Each number is 500 + 50 x the weight over its row's rms, rounded and kept within 0 to 999. Layers, rows and columns count from 0. Numbers have three digits each. The size before them is the row's rms in percent of the matrix's.

# up: layer 5 MLP up, 1152x384, rms 0.111, rows 1102-1137, columns 192-383
# down: layer 5 MLP down (transposed), 1152x384, rms 0.0974, rows 1102-1137, columns 192-383
up1102 097:505526412537549558473523503500472554528523461410520527545473539404532442508478493548512534596527498483492485567494511554504482478495446487478432546606429472565548455365515509458450462422527432487554476473453480442541474492537578522555422415513550536452570508508536451471462533576581540386444468497517493521552414539459527419468522479580483473472500568558411564525487530487477452441541506417518551494538399548538496487470471521491472510596417429491528524474544538450636504509521472551588399450522474560489509489512506418436471477462456453471524532461442537511570470573448603437
down1102 099:491532521533462543594501492499516483515441453578422515469488495610468517466524463491558526470470490544528591523426540552579492507564500422554388566467403460428555503481563485538517507452466491525556571451598570366514394519474354574413408497489448551526502452610520589493518562448509476508492531461536562535381444553501534485494470503484551537513487520456451593467443468539504519536459451494498458547535446506495521529468468542476499498462479416536458475465518420445627539517501506626480531483524498561494484491488444451512518508533528493417620463557473514572530491431415507429
up1103 108:397490509486513497567523559584529653517481517492501495503347534533472571408409486473381421508541433472534432478443479528557511407499525513538485503452503499539554477537552516570514495536465553576501464583484490506508491489501398473489470493525490511456462423581597455454480495554611470529550542510508575494464492521437467554550572538457498503519495492484485470444414488512490547502543508498556499560491536543483432468507499506456501575452475456477552478541419544541403479431544447457476475578474469554540481472478522449444533570458478532415467594445465437457475491642548456583
down1103 104:436443610515668497608592483491427643466518523473530581538478498489450590581450477516516552564437444493551453474429509464612512459392404474513463495426479549517491530527526477504475589503541481446470483536364461513474522521576558516459502411600416477501532450491567404431545412547543517503509580478463542521516558516476445493492532464534466426481547464559490500509517441562523445498450546562499451547503515443494465423501435499570454566432422445524525502485374522509526433504416477548511485552508401542523481522482511515584431522542570556465528508491578557528462533594500494585
up1104 105:529482520484395582420542518562494480452511430413546521559510580584510587469548528447507488576510497568474528533494481541502528499577471528500572545485367556541514547506550597444455499537455531489452529536502445537582446463527446504525552537596527513493554553470435515524412547530594421498561624479451472521451449493504594401532493571478511501509377514492501518528506480371542381379539430560496444470550448501445450515589399533512451462605553467468488574509437505505485452551548522383472495548577491503487398486549525476473572453511528591529449503542487532515527421472421479493
down1104 102:631525500500533496536508447501519522453449463573477463424445496556438561480530479579520468458542530537500420485570576426521575587499576516481486470470448541463555497582558490544398598518453532460510429596542491474453431481477568516565400433571564465477436490478479561465573505503519456535511517477518448615456499466447472494482627440487572537537463500476466595540508510558590456597593492411430393522460407445580435429510576472433573562455561526481477517436457493582462407524500543446458529497521470561556594443462484573478502492483500453494460424582541420526579471498519530474
up1105 101:594473452580529522519419435557576471581557521436488451517470598475492533484451479540485469553505571460511566456397495578531478509546400441529569534451465515467527495506564509458517498504547466593522530594476426451449546536581515555496549451505421469530471497561592476620402492538549515502529586425493510558520507515437503493506547489503535496497643532528463508451391533521484541435536527528583508466554321568559323551510426474530572514445447511486506618534533518451543500403456547490538442545492523539472449465521517465447530488531448519433404565530448496683505452569500460598
down1105 099:509544485454485487413467506536471457398562406488439503503475361548486454497419459512506547537543463486503428467423524430522566454492466502509557492523468559562525497567555527568506540506519553529426447501501535471505483510586506474483513503473552536498507543431602555578473510515504489584551437404453489516550462542445424579484481324597489592434510536494608501545490533436554504403529383468476455557566493515637456406567496498468429483516604506481451436435516408507525489510488489447487524459579444545482439490423523512513488473446529491535518471496464521528552462511540526463
up1106 100:439459533407470536524550592480586509517443491513500506476417534427478490547463388514554444506466490400492547498543483498479570522430474483475524475460424527556542512570486483493437500494492547619473527504517485564598515536548447515457516582430496576510560575476462440559544559493562495523505490434584470535462555428536468508510451445533397409488531562515552564591552409414326593524567494496544493501547424527458422517482477461532569524440519576490488592492559471493398467530520469501369486490457547479453460467541447480503443572546526492455445513565491569466525469574393460555
down1106 099:478486492578376507506480552402462399455487550448516583468509462639460511461503452447499478458583433458481448602509506457498515456519528512573504501498549486574539508491509498455427555452466464446519513380454469559450589461448490567582459464450511465536518394535495542477579485527475508557447492465380553499442455532609560506527463483494461473495482450558495481463499588532521520499500527516445585466515441580426475501596579546520478451497525425493563449489453485461494560576468475419503548452594508514530376613540555473556553474487452507600472535429484443475468505442464509455
up1107 095:548525449529411509490463453552509544432563524511515482489540501488441485447490474512447441429449456445505517509432468578406478437542336464523479489440491501526520472435423541481480470561549594547495443590508462394513417513464540567576463532418490487459535515559508555582518505532505410481494460486528553577550538381432495547543490511547513561558461567568474501434467440483523439406539528465496619539504445566489504499577491540467422528536467474567523426479568571564601576594449521504553457572449568539480547479502516444493557438472535443404513561515379403506515465559463517507
down1107 094:478479571527503483514545588517502522538504482498485488504532473533479429492537558503413575548461531525484519535483516560519474500466518489509428477385522430447469588484498532416452496506454501597526480519437430548511417470472464554483443527452448473518457485509532516485541529515508492509513453513554465455492477529470481514469559485617496495465385478539412442506544532529509554395529476587569410456457460509573507440464552543579495527503473500386440399510470443519546484485535474555474539469474552526597518457601515494451444582501514473543502510392529576465530487560517452532
up1108 110:425512446529452534483421466479628470520451499456598534594544586527497507509450474459520550456495474559503625528488489560523470402549519514491449544511430534483566375546574554486484652551457551590530534552525447469508489472608440607448451474487535563510560428514515459502410568579435529524460449469495587478555567432515490526533498484503522447480497599554438407430532480567533488582447527458410522498482481494527502455492433512521489496573525524526479503470553476552450472457467457515473407555434439485549526524480454447501500483451529510559494461478500456501616525488530455475
down1108 109:458429432451483510524577546533473492410455426500512503478578473530380515421513516633495485505554513491427530462483539531468561542591515484425446441531484565524431466559558558490536494450517510436498467468545555502516486514522392567494582462500489458395472494546477499515537530531410475527406434510469559461547492428550441486498493570464438541620450556530455502456553493434482447525545457489461432544504536518562527465507496390540485441541587477561519553497508485561546526560523489610499617543447505438579507516460523502526492505477493515558564420589465418521512544570440544518
up1109 097:504503467518520516487500519438494473458442460473502522532526517497411494494626479516505512409430460499613514568465461483432557522448452476418508525464497490595440538514581421496432633525422467523425468485451597395544493397441585434499481503535527527517490497489481424541511484475632416429508578440425486468505386522526551468459449534544542490571542518487519452583505470532471507497410457556480550583576501589582510444571519523461498467559539589368397538450485493493528525512490482549496609500576551596454480488542505576526490500544519543486469450459504496546617551415565426559
down1109 096:516502503499523450496538504568458469471524594496525537468524605575479458509457514518466457546466411522417393514537520597499454396539550518503527490443402494519593510494524623601547453549480535510509447526550580556452422506589469464566531546460495531491545415522509468537454438477463570559586518513582464519471514492483582519467460510545513487441540446492482524493496477460502542587450448527538510419376464476471463568525541391528566558521456490570489502496544444516523461460418498478554454533485513469459563531506501475490543425559459465507557486558499436510447522518493536517
up1110 101:488417503499575442529506482417541538455428550462502527525378497602503472512531486534484442513431501539521570471445526417583465564577529498526490501582528481572552453532541455491497495506427452504496544556544505548413412507518510394473495442507447454422492547517578520515569435531528479472440484428526467540531529457498533588497443538529470621427548512474407484544496454579395497444444542536504475466460519468488506560498539521546436574464549556400511424483503591497530548466496538525496481437543576502467520446493558395425467461465452458507398515441488483531549488464529512446
down1110 100:457543456467455594572540566532567477487486490523495507461501428544442588506519531535547502619524485528502421480436517544522438542438458499507524434491516453426495446522455487405551561488493535476364518426432498536560482442537508438566514454502456572581487496409506507501480546379557491521389496454435620478494433503535523509409502507493460521501511493516460428540493473406468521500534446457591430447554561588555508515447482472537507448546555442420478569552519569454550409478422504549465530495561519562516420493514483508508534553440445450587498482494501547491486545526521470602
up1111 101:500376582552481479508378515449409439551456475571560546487456476641520508519574617429335469456505552524443431500400585446420489559455464529482507499455513502566501422464519554562514506497455472512594582471499499444535460556455478508511396577412490548479603611467482495490488518519459538579436598499529451530452406542589502547456451371541446538467457507563505428491482584460509458511495524527457537487526453531466482556611456564476539504430485553473538492513519541586545476562553425439456530443515549450450476523518495448473512455523474545427480534454571481565528595423451518433
down1111 101:459516555561476522537467461519543532470533617513502551522474528510508578549407469500589581514452385465461501522625461523415519464583562523507559524501494476457556466448515625505542521453431535467479573505482480443468559520507465529476589480460456407615536433497435477561488481458512570561496533465499505458478541487479605513503456462323534425504418468493523498472609587490489479448509610456527477546483478493511504502455497436554586404528435467542510486441513442469407630506497572578461515496468586485443458514472475516381459435526522523558475473585598498491550480553509534519
up1112 102:457503562523545537533515419518613504389473479469522547464455590545498435526553535432439544507372466502479436447519467484277558534643497409512524611528466438500461544438494553478484502473516470527471506548433546524539504572551450570529476527443504414478552540574561479555456564455523458495490511406558410526574554449554531481359444359501481477563552574506451557513428484466480467470429546541491544458478507550495455465431500490450521515493542609573471585447519502541521528493543455482478471549461505508480527505499410505470539475499490525508494550558522550508497507564487552502
down1112 101:501564521457528546442493551464478454388436478466468485491541468544564543445546533430479447458512445476520535514459559606474434536406564472497503489392444458440596512438497476571490515401489496549562488545552500472538544570511510578465580509341566477502580424483512475512490456574483553515553498464547507536469484573515556507507547590501496555489529472438479431508453470507481538564444547508584446617519429537575476535451550425407468520514487466460452524500423509491562501541504423496479440557480533469438536518530550507429515479525510559559548453406490430474520571586491445463
up1113 103:475460579461457583647545597509595489555528409467536479436462507536444587442440567484424530509553411562523494621476457464449479475536506522388501507494552479506456485454507514470486540489494431597507493555377492517449494483430527538474501488446366485484512429499558527565490487565535442471433617607444540471488509520459510499475441494460493406616605474502493477431530447458536536491552532443510426488512504556513438452505492524487554528412442545434500502550418601469491520450465494512463504406471483558556494480556528431529480555470553476510509562402505394457493500503444538494
down1113 102:496527548578566465542499497514490529448481482492503412595585427481563549491507491497505529491488472494495533470407538509525476435510415503434528469534561508438574542540437562481512462497446445458524609577429459472574593493440523458423542453516431448525532537571481551433433488525506582480559483424510473512561572512412527420505503519386485463541550483523470521488442492636484436524576435549501477496540542437433457459376461521542530480486552476489460476408432470472447457592593562515512528461456454476536490464507495489351511550501529456411459468480497536549514524563490511553
up1114 088:485541336505521515515470475528444567520515495579549489468438484511505581451473510433458538517480507404530511491523458433498569520563463514466516558566415553560408484526403482507492540581462542706523520548542566460425532395532445636553521444417508548489451499580567499580486543494601464533512528521478544534426583514488534557456502471426569494493479540454448540392462487478370482502483431503571527546485478471481583490500433429458503507500500503471571493449547559462491534548467483521517481444531457533478541469518584452480566471448481455478519585453435440528508547510431449467
down1114 088:545492566561430446576618527481473473497523496472520477489509465543467479542528601454590509475382563493539477605558461523552464512523547543386529511510464543511485498525553531485480442584541530476562467481569601550401476570493501426509474428530522511495518518552544420505442497533467507488458511534436571523549539517466461517493597453531446393502509547519434476565502510590452483486553482481448586461545464450491432502431480475469583555514466447516405494524545440524493445498531490472477502509502485537430518595522555621498438470481511476519507399526521524484487480541505628540
up1115 103:517478530498433551390488549404463448463499438483564485454534534521525487512539580469452516577395372440452481506446663508519423448507482619448462477486525576573538421467540530488556470514425545493567543505501510472517507553489444620551464460452520495453422484497514510496568460508466455547415547547486461492536538429527479514553523515498561515498550510559546486460459549503425531450531471483510526532517474530503544498521497471556527575472447429458564562488644474483463485519478464513571463494468497427509495482522559533548565495449466535466491551523401480559472488579476522460
down1115 101:539476559482511518429594428478538467585570484469659595504491506454513527543557457478443446435551533514408534533566530439498450518531499570524516576552494492510554484495554412412441555525472463459525451591421548519434486427472459488505547475443460437441466505511481473558432475452476537549398531606484480453484474510545434487510439458411470517520428524427474458462572543501571506593488538523599524506530544441534438515448480486568505532505434433496450537478492434498498480490490514469465512429465485562461495487571547519506448435382546445482520570585505566484473469521510408571
up1116 103:444513522580507448486454452459593480458508431462509570440466547506521398498503568549516458588432531410561593594481497492518488493503394521542505467481477402541493562495472512432442451532478457556455531546431589485531486416505574483490473558539524563526476448475504504583487514490464457382466484532434470522441569524479536497491491501539390293416520523459534489552484492501588444423548513470511529471622428574469455438574420485471424467502535542499543559437452597412487555489531457541529544501498558479522528563422515472466524604397581435498566462439494595545567444481463491504
down1116 101:489579445566546570551464585525530554548568425478503557431535555566513430526566474512531519482491496348470498417571486457545506459500434502542392538505458420553530447519474541551562460575556544513615498513484551459535411614591482534382543561527560474473506475520446473466557508453549568491536470562455514469390529605490482457516493489493547425538494504483499522472517471373546567544465465520455568459550539394440516458490549455464459617473475454563463498525515508456557537531444495584497399423452418424561496507483491600524544501502513555508505470490509502486461534436503565530
up1117 106:567549508461417457420478500478585506572435460524486494472491489564444514433524537473443389489455511481468445470527505559526460467467447491507461412490520410543461439439537498492558521624465548544506600574455497570531465474463558529620457565428475533511476602545454501597485497495559355478491591500486497498552506514518524506545420474546499506475462449468456528477487478542506549426532514529483576477536436517540455597559461584464517584522467530461583422504584529486555526498495519400458518422462525521501578456430496449370580478490502545450488607513457447437538407486559382568
down1117 101:415497460578463504413420422494478414446517555476412483456547548523466523475533550483470497470438457421559569504426564476454459513496454541503421548470540543485455491509545460574523458552533433435504575411456569584536514425378475544462489500477482570536554502599597506468533575520477572562479509544442488465462460423526426531614499511482462556479564443546534564440533498475515473437540541426582584495408483526567486483438529536506498466485561515523442381511544562523522446445481440538465431534445511562520510386524430526496460522535427502537536470613502485466447465457513524569
up1118 096:484471408429517434582483503523608564471497547537549557530523581453540484508544491506555520459462407398532619496446538444474539512503459457467477437556469488546502472499483358530472584528406503561596455535504513442489464454557492480490523424531546484490531560484478522458562561575566530547490478563505571463541450539431518545518496516406500487592543551393496463505523470317462514466443550487442564497566467586519531555466491465535473475534388500536497499474594435497507520522547390505542452476494481531580513494524458439432545552495547447481525571530523492507591470473594454430
down1118 097:503540537467452431509547449491545558488450457489446519460536488443448539549493431499503443563627521536512393451557477508537412575509572558487510530516573468469410483502481502443449445519499540598442507486566518548417556476471459489511480512484494563535456529466453517458522509528526405484542582524522453451501430509507511388460510524466483498528505494553546471430516551566572441495486570537466575491481495494503605463534473586522596458476407459462415479452402468428527491585419513551496606513447556519568549464453473496451503528495521569531521514435499445479507503551536529488
up1119 100:542475487560447477571645502639487468353505501429548546444523503569483472544501467531507485547472497502413430421541557527449520487634452430499548422600539420466499558535444501451486576506474446487497514508516547461501535462453441536515486440433634492507499513498555552580462598483523441517523474402598503535541452487488530513448439535516569440416477569479378494414450478421518514518542466541515459482560411527425400422461465532452522536556439499537592461493471450507441435502517488499491440556481531549612424426526504437436463524545511458470561553468505497511518462634485552493
down1119 102:593484555594591492487407489454485471464515574550452469520467482487554443528525538428560519483487473495518515515400467485560547521496530526452442459531515477536446524561476478608545475484457481467531584456511506506556430533439429557450439580580511371557471514597560536487499423495474435508544480498625455605526470459511531505491461485481531511497475468418492530500489463486483543536486465562562552553522459629414565567428640499466421415486563458547496454508502484481440481360470537441480563453456561444431491582431414489555518501517536423585562478489446493477463415512614472474
up1120 105:396467490498567451420552525457484483524498525503558540559529580536497460513451424425511568522354491482561573544489472511552492504545559526450585522495469545540533466445566444609578586453522540521500460495447506388459413425563545507519470484543471421452540495563606437448529497451509470452484581518445456522582479445510561518519552558562460434494459487553492531494556448487458486534461523460458521527524469475553517521496513467535522558509495586526530540484490505451511489501489545474498442463504428534513475492536479482471407508342513526444463496549516482507510461590562557489
down1120 104:469482494545492522463549475453544498608474489477532438482504506569434511489536496573477583518400477510550449524475407532440570538552478518527536501478505493480524580503472537467486559511476562483502569542491457479538524445478421558543426524491487533556569475437516486419477532557431444576505463441436544455532533470459517480469546512564460561498489510584449508527374507448601532445557465421468436406484519517543569613476409426475525509572540474457549543374493594487506508394503448521465454445392423507436540474506579535582469502565472546484403503453587576517589523523485494460
up1121 094:495547413512558518513497458473560455459428480438469508456417520481510570544511499531513416482485505488458545500518552568483531515617443379498585528478514466523519461477473441403433537523523472510562474562567517467536538520456465560455544411395492494504447551552503541550523542507495393508412474486483499501527602425496555566508530471552382498486468509512452458543470452455530394486506517468497540548546366505496556497523497409535463441473582488521613539452533531488504440366539474457510464440570522517532405432404429412477469487503449479535515445517520481516563441520398606523
down1121 096:513609498482545542434480447374524511485521461500506585472446533586475534502455467506504411467445564453437520469652486508519561440495547503491427576500506524485472469575457535478488498452450502525457495450512429495446408511454524567427466468454507474508492555652640592499504477442456432503568508542542500541491504349426528531447582540532515461428418491504454514513522515627567446528508540533466493476580485546441609545463528534558486537494520493518522467484459438466474492513499532543621484535487491507612478449512489483531476401520387556520444448473524620577456373571483414507
up1122 088:481457527477490503489507466400527546516488442508515505481529631421497545526514576452485456477539474587460536485556557433539438350505432453523500562480599583637500548573492472513527530577481427491502564539458462494574497503475608475514474466544496559422487438475630507550573547475442408520452527544444532408497556501532519594517509438621501550533463461526512548462489482415473456445426519527505437395533568488491487511523448570426496550574550529535534492574517594462520535440450474454442537437436525540555388507475444498430597557454507515502524518514515450423492431489456527574
down1122 092:486504371547563542453508497506568510479536463487458479474468491490533479558555502473530458503439484521358554537528542449561446556584541422486454552549564411512556528470481423520546474505436516463493436456497608549554483487526496503556448412514536514563521400594478523436474543468441472565470472524552517463620457381440541521460530558481536462564500438428594529582425420468569484501504498491497541517461475482599443531460556443572460474559523395504526544426498572622448512494478426522548512511531481545474522422496548525497479521476585481500550372526472488573484487486418514636
up1123 103:463400427453531477474403525482550499438469498433487499457420472489520444460572533420531516549412453530519622606416446446491586476506467474438492554533495484515453515444545521484401534505494449593460530619446488544494512543386521503502463421564478458423470520517464457407415425493544488521439550433465532529471539527566521533478533511517514530478600535543472521485457487471530402531444535405536434454539519505554481472522447508544523577520456533432570464568654589484412611419433498502471514471455510468579470488433454480479599541513414500542441520552479472629580513502533513565
down1123 101:469502521508473585514487549529510486424509483444439484447462382444504464454463448558533486435524611538535448462489495531438450523533463483448432563560413441621491595535523449468494495484460500512472550483515444465439470429497468478507524406576530483488425558588510457495518524580435565497527545519492501559476534509533522509483479519525545545409506476476481491455485573512539485535385542475457419612471454510583464461540561588538617471490402537514481568474480505540503527586439531534523547569553496505546524494464526523472453489471502506458526494514455473542498520627492537485
up1124 099:524440470540540471557409588597520506445415493505496491385500525609480582504499493504473484507463453459437493468528568486458519379456513514479510521457495489585472563411497520445491536518435538516463429525433479553519476513424500490507432482437629411563535527407538556547444496557496537506466592480405526439579432446458634560510505519496525424440462526501555517467486457590476452359505545451429528492477456591475539564454582542530493563515521465518459509511473493519469425601516498532548532491520495561526449474451496479497448439525476504512499493598539423605497417498558579533
down1124 099:533526508444407529468584561494557543503371474469561531436401479568481453500448529586483530549562388422513513457619549502484470384467441466513587516467572626533479516528460481483427527561396433520426455629483576509508496478537463485484609573512496470416550481486573451557505514554451447511526459399508510606623541545529515506529492520475551532458490515493448502487530409532556533585648501535555520520560523518495621531441491563515447553476494477454460436492511547515440494488519500437526452482462511435510501513526468498445510571530416486595525482578548515529523466473532526397
up1125 093:516505463529456518515511527465518505500468477484521491509398539425482494543433565455508431519555485511506492538413505518535500531520418484497535572569527507511541500513565528481431461508460519498604484488519477460486486535454501535485493502600495515432544579396477397464537512501633587487501490543494536466511513479554468552459518502487478412521521459463551542522459528434448486549456551495495442555466506465474504472603531524503554534470518545339621527413588507587345499514475497436374511483411611468559546538540540525509475472600476439488501450554504518564517534425467568565
down1125 097:548437583456546578567546528508490465524588484546424443538505500428407462523490518482582472433478512509447532465543538519427481472526440550480464513519513456592562541510451447442489460493489540514532477457483328503448530424515542443509520468553496433519449449577506509400541491484430483435538535520557505506487426566453520535527447528478537471460539470483397489461478504489433520613528487491471473556498476460511461545525501544454509435534437457514494496528544580479512447518508550552574472512446471525524575514418458549462554476474417535421524573466534448500460555502485566508
up1126 097:505449502577529447495528507440484472501493424484588528473494564520451541532469490463495457550523540470434446512439427465533527470456544468404468428434541487577448383470471513516540477501556450516485496461432415499497501640515408533593490547587598534485519546484570412423546548570506532576506512479507530534509493499486514531504517535476486422474580579499520462525472529555460494512489566532502549594463456514556497575472531495542542460555443537345433471563550531426506563491542544555488493531441539482536440470539496512450495515550515559423509543542557555427488517484488459498
down1126 098:448575519522481440381552539467457445474500467515513504514495538452547360500515562577491522480559488544588462489500479525361561457519436448548490534508546471469562506499514628478555527502617473366481442502501467469410585467448553451551515527549508552561468536513449505542586512514504454486481532523481550392600530549498487507569563469565516510613431421432456506542468531518539587439437420515503399460427455465502468403475560433540501452529499403472500487493446447435452560546518546596529465483508482505479453536425451519551545520452480441465494520513549579424477499571452541524
up1127 105:497394482522435535455542522503488436456470438491511550373414544461507528548537544422476413504536442488450447405490565490460466492471432538515515577492562460548517364563559457426479521512492532526545465522435492567415525428413406512557528525572510518541567653478551518451562528532507572476424543516506509493535573517506473577479425541460430496518585625529549521464396498421489512576598538454484543480557433527428477502525434511615521538500433466514503527333640542537422541519521385513411546536518497512482528463538593521394563505473504524472478637507449509507485487574396492503
down1127 104:486508525570538433493540467387520378469419501564564511537465502558573479451427483500527533516539513464559400481439507571501473453460604567516524523496477520510616482470530523452541540522543577491484502581547482499541496434497461482418540500563481429360531505529528464532472491454459461473449460491539508507451571529475547577457465443524591424474523430501571330481499550464507530555449450537444545501518503540573499502529567453568508516551409531543565488579615469484455565528483541507474534523570351415516452532574518409524513519442597417478505535474482566495474529601481550543
up1128 112:556464446581491486604549463600510465462520464562510538484532442505414419534565468519506411536437604511532486449474443555479570470539485467462580496485451430519587464422527521479480487489528600480550586481474588454498374483483490427466514532542509527568439515481534470556537587528486496489502542490534513570485497494460515534538559604543491494509462503626517549463528599477433494394504496460566516397436449627511406478507475497425543481481533564555546445453599615557526549490539433360407554449409479559532419437446521498489487545474453482450417544466539564477474437480539604486
down1128 110:466565466588538587423468487545561435474530607593491525441518530422454493462493536499515518534492541510390496453597500478531513497553470445551608489551456479413554439513397486511469499561557508485516505458487444380538399448443457425624408462513519489559485443476480472487532460471471476483513533446537489511532565516475562378589539518484493500534450440503422491540501599473436570518583498429412477463475476585469525517442505498511462476442584559534503515541590450410528516532496571455398566455533542532599520455490534498562409470528462467494498516455542596489465368559540491592
up1129 105:468435443485511546568520500504492426510434532468532547539448513491522462477577465469483540479428425560549568478497441502491514512546526519545449509482493541619575516580564571489535545484458581445423543471474527498492452499478464546541454386512480524555471496504539382512468510518492455545552472447525450557617494506530474411524474464477539495537531451512433567415443448512469442431595481502459403555548589539559480515510516585433450533502499601405472429504542553554504478556452493500470466570414497490473435527449518453390412597492499485504484511401540485505564509547458496507
down1129 106:435444575523502556570433568521468561477443526540555544566568425503525553557577444464588454549616509504506518502517485587530420579455493510563525412595452407499582579487469533535468502347463571463451461553459598490494523468482519530487543510542575445466513410551521417488534494524451564490520503445557502500527439499485482502423518538553573579474515445551511467571469483503468439484564459477576505448426500520514591546479509427494512511485513446391529521381497477581557555540437504441484497488547570509508516494484638474433485445539536554500479452467499566489509470504511556512
up1130 091:537518568446525472591484429549437519461438432563528469569505499564599507457528539380468495521479516454558528513441521495436388472443478422496462480541507469449433513501578535424466475465461584500599475462506520492533507512554401413456477474540472458466547518519471537512518513536449609574447502431480383595484492517551479461463537455449451448580503505524504446504518469560468534508522559562454511570493534542498503473564479564512480436541513639427492592547533503554464489491556419464487450529444505434461479499586495515473518612526557538511456531475619552511588526525424539478
down1130 094:462428496465427397582477529455473514527533445523463525467521532499454395489457460455496531496456452506409495517521549528610505529571531530475567502548557511472522504443437534527426537536584483467543433514608518532516405480450495549565511445481479482459538432490645502530452473478477532522505502518559447422563541516604417387516515532486512532526540573440489524470510428521475490474463630568573546468519432473624444607449565463489479516535506452443525482460610534515625492426409517457573499466447451512535515498448507532510460420539576440552562452549526400538463523560471527475
up1131 098:476473538514474499512426507499496465497475486450510521490557604557515584495483562501503552505550466549516588532389554451564434484615539548550501502573594561479489441578455571529459587569396566455589461432441500513431537510500559434480554592546397527595567479535564458522372461538493486502492498449583535549466516470484470571455444626558515481504470463482539538566516505451467553509534550385551427483463480518441471495482514565495538438518595488521412499532506558620333447412505490606424448459523510499520570497504549537513484473502474496504447440516557493569541509454491461484
down1131 099:459509469599521484575517520444468596485560392431583476538404510372463455510483570387477484527482527505482508465546458536490446489581465430469505469599476413523565477551437533450621448520463501515484521556531579545479519455567530509482524430550488441555549398418443620497528435456468461503523562565513444469508495436445584512518489569490520471446505525509534522451558498522453437508588555537513530546490593569413578566557543553515574482465541522557477414496520483513468502501559494481502573458568566477433524477483398474491532486417443457470515463452528433529426392563540474521
up1132 101:557482491489530476571458453474542545453549493499606544469460586466409574509546561467462630484431505441537469538446572508509544493514420457479433437572591471525528480453493436427440550459464546492526522486446470401553489411546498512513503544433505515525569417426558490570517474522478426636425539492467521502507484498485534486416552565501461458467523489468550490435512490545569500528467484499385614496562496532429488547518425593568574466492530567441469486493467552500512520352513473450485465624377482531507500563546517468536518453480524602498516527473470468475570542483488524550
down1132 099:497524423497367483414458616414417496573492518542504568499549506490606439552470476568492625476572460461499504562454489568485579529542505413570474568474608546362557440552489577508482488445387553408565540439527466494496480531595476492481573556472497425529580470509528428540422498500417525560527467536551516518567480470495541486499511449486599547434494517514506474552518480500504436524500443436553491597532366485467488423524514514500478513531514484429594441435383493456444520481566525531510492557497412434496501500594495489510463434433446529481433457500555539431516530511560439425
up1133 106:542477506448584519433536510559535474420472417528583470487493556514566572481491542515427499483515539380470533486594523449423540418545492497465574494623469439534447454506599446410496572465414552554500490596516559374572492401491525461499526537506564517464583453453504469482521530501453475473395554503502548605572560554397499592626452585481593399492564499449487549523470471548503590481529461507551493439501483475585489554357488567500482610434554499417530489577438461495432458527418534466588481560473478538573446457500489501460453552553425506548549529571536531604485565512454511493
down1133 109:543495580426502529470552510491543544490571522494484460385524415376544509537519630472512435590504572522503503504453463426553504440476490502428490451613493541529475488477502488460564568525509529470561549462487507498475489456509507533462520441484569607398518438491499542421482529514479525498606534461442562512544470478483547456475476472422564477482494469500458526549499405556467566587541439489489492560570483486518444353528543478579527551506587501522475417510475543509529453459532507487617443450404555565476493430507442452519539595539434497491520508473524502526488490519499437401
up1134 100:564519458562508612564518423633462483466469439477558528478499398567498558563545612421531557489472588515543404546492484584491445428537573537513545553556485461478439537419417545506498515617451606477469509530486521490433502525463526565490434516531556473458512523560498537435361556485520492490439507481508520441522425462514491578470448492461483498487485623482445455544511494538479457550396512557486449527472477600505468554523433568463454593462460529501573494456550452524425608484486510494441498470441510530520522475525545455449532472528541498535493487515486492406458524476454607592
down1134 099:470669520567544468513460426495513585494483518437536484493495514531508591474504536443501505533438450476583519522549402541494543482511531511523565411471547457508516473442471646382508531456443415478541463560513504531526430535559445469438539448578473396445544395444433498478461402501552412562474541416532579439515399467408483479490536460473532459458464604441554525498506502480504486504515482536459446522564496460485529543552433580515380505467556478491550535445512477412455547401514492486478475467397569453463438468454430526473444484440560485470598452481476554472541481438495525470
up1135 094:517516476548489478535533498539461399470512462430582500472520507535502480437475514476574519546473584512588482436504501543456518534470471440564570503531476411437493554464409519554517570504477560514525484449569521441533512469555496551546576493452523508552545513491577485537407533466545452492454658503482490462457628448489507543543476459569535581452541528515556563436413407499507497605438420518589532533419496441473441448528486549489514566547519507570418523546553647464413511415465432541493411405504422600454523491395396526362537467401507431555528517583542413470525462527464458569
down1135 097:494450559498474628514537495578446488467460466536454512503446586573382437566551490432590404502510562475474466565505502522405502668595467496535558459467526553533466514474478445428465470483461547558566515416459553522494497459531507489563435494433533494502484521587596502493465456528476534534516493600498545424471557537456547469468564463505518507474568430546575471440549483495485523573493576473530511462454507436522511527497437545542555382498435525517497501490484525477477421480496394516551524494526517468384535462520553456465534493538404558387521455548487500438481559543507495524
up1136 096:542463435476477441524529436582504542499506464558486475466520491507451518464438514553428452471557563413569514462528512517333442569503526502434498496495395466437546486509508538519518577460557435504451489487457559310544490529489445539604544488473479515406518558413559538521422531560518519568469455447535515608535448427497515436427448520461524433501466473447449570479448474410500494534508489547547467514517508490467501516445419488523474634393499520493473527496486557517604525517483427530507588506537505462571471470548556529507441555575499476546459464418532510607559472449509551439
down1136 096:405475458455453561472547506468519456549605512460466471494473464514555471519571383543501465519526456505487497540414554474529504500455445570522535476517482467447455486479558507580552549478377469569504438488537493441459558409461463477500511499559524506402532532429449557517461545461476481534502519500527530514507466627518438562617511443505459580531458439433530504430555523498406546476539526536514525516552588555496605459462506511566436377509499501568514473537577528443522420513513481524472552494436517459450536509437571551464495421469488592490456440480485543493592470447403492546
up1137 096:505486428463497518532527509513439601513482612456522582552525518506438409408520456525512496461484565514478546539487521523482447492526479536490534506483595505518466414614428514497520475584445529468501627531530480505507436408535468522560504526502519519540562489454489393520448531544506526432525496467530483424477538437441450493469526461467524546585505580545492583557535534511534428542548518520441512591459445512490536657506534612501578409424516547483558545511551470477512543540540556490517400513495555538548493511516560513534596485420544538523435424562477488528496548517546568508
down1137 098:477441581511503450471385538498458413546507538554566490530502536582430499440525420443510426515482526433409465565484483474528406471521497589499503467460408482530557554444509416497500527588535516459418519575534439487485591455497471501432478441455505513611508482414494546480501388552496547548466515457471411467508502494470460461468476529482450444494496467485577547534437493537492494520484570548502555501531448589591544543494525521441445450467508452511493496576532542625499442494439583411548414552495516439556510437416486469520545573409500465530433569460515423528439426491557529527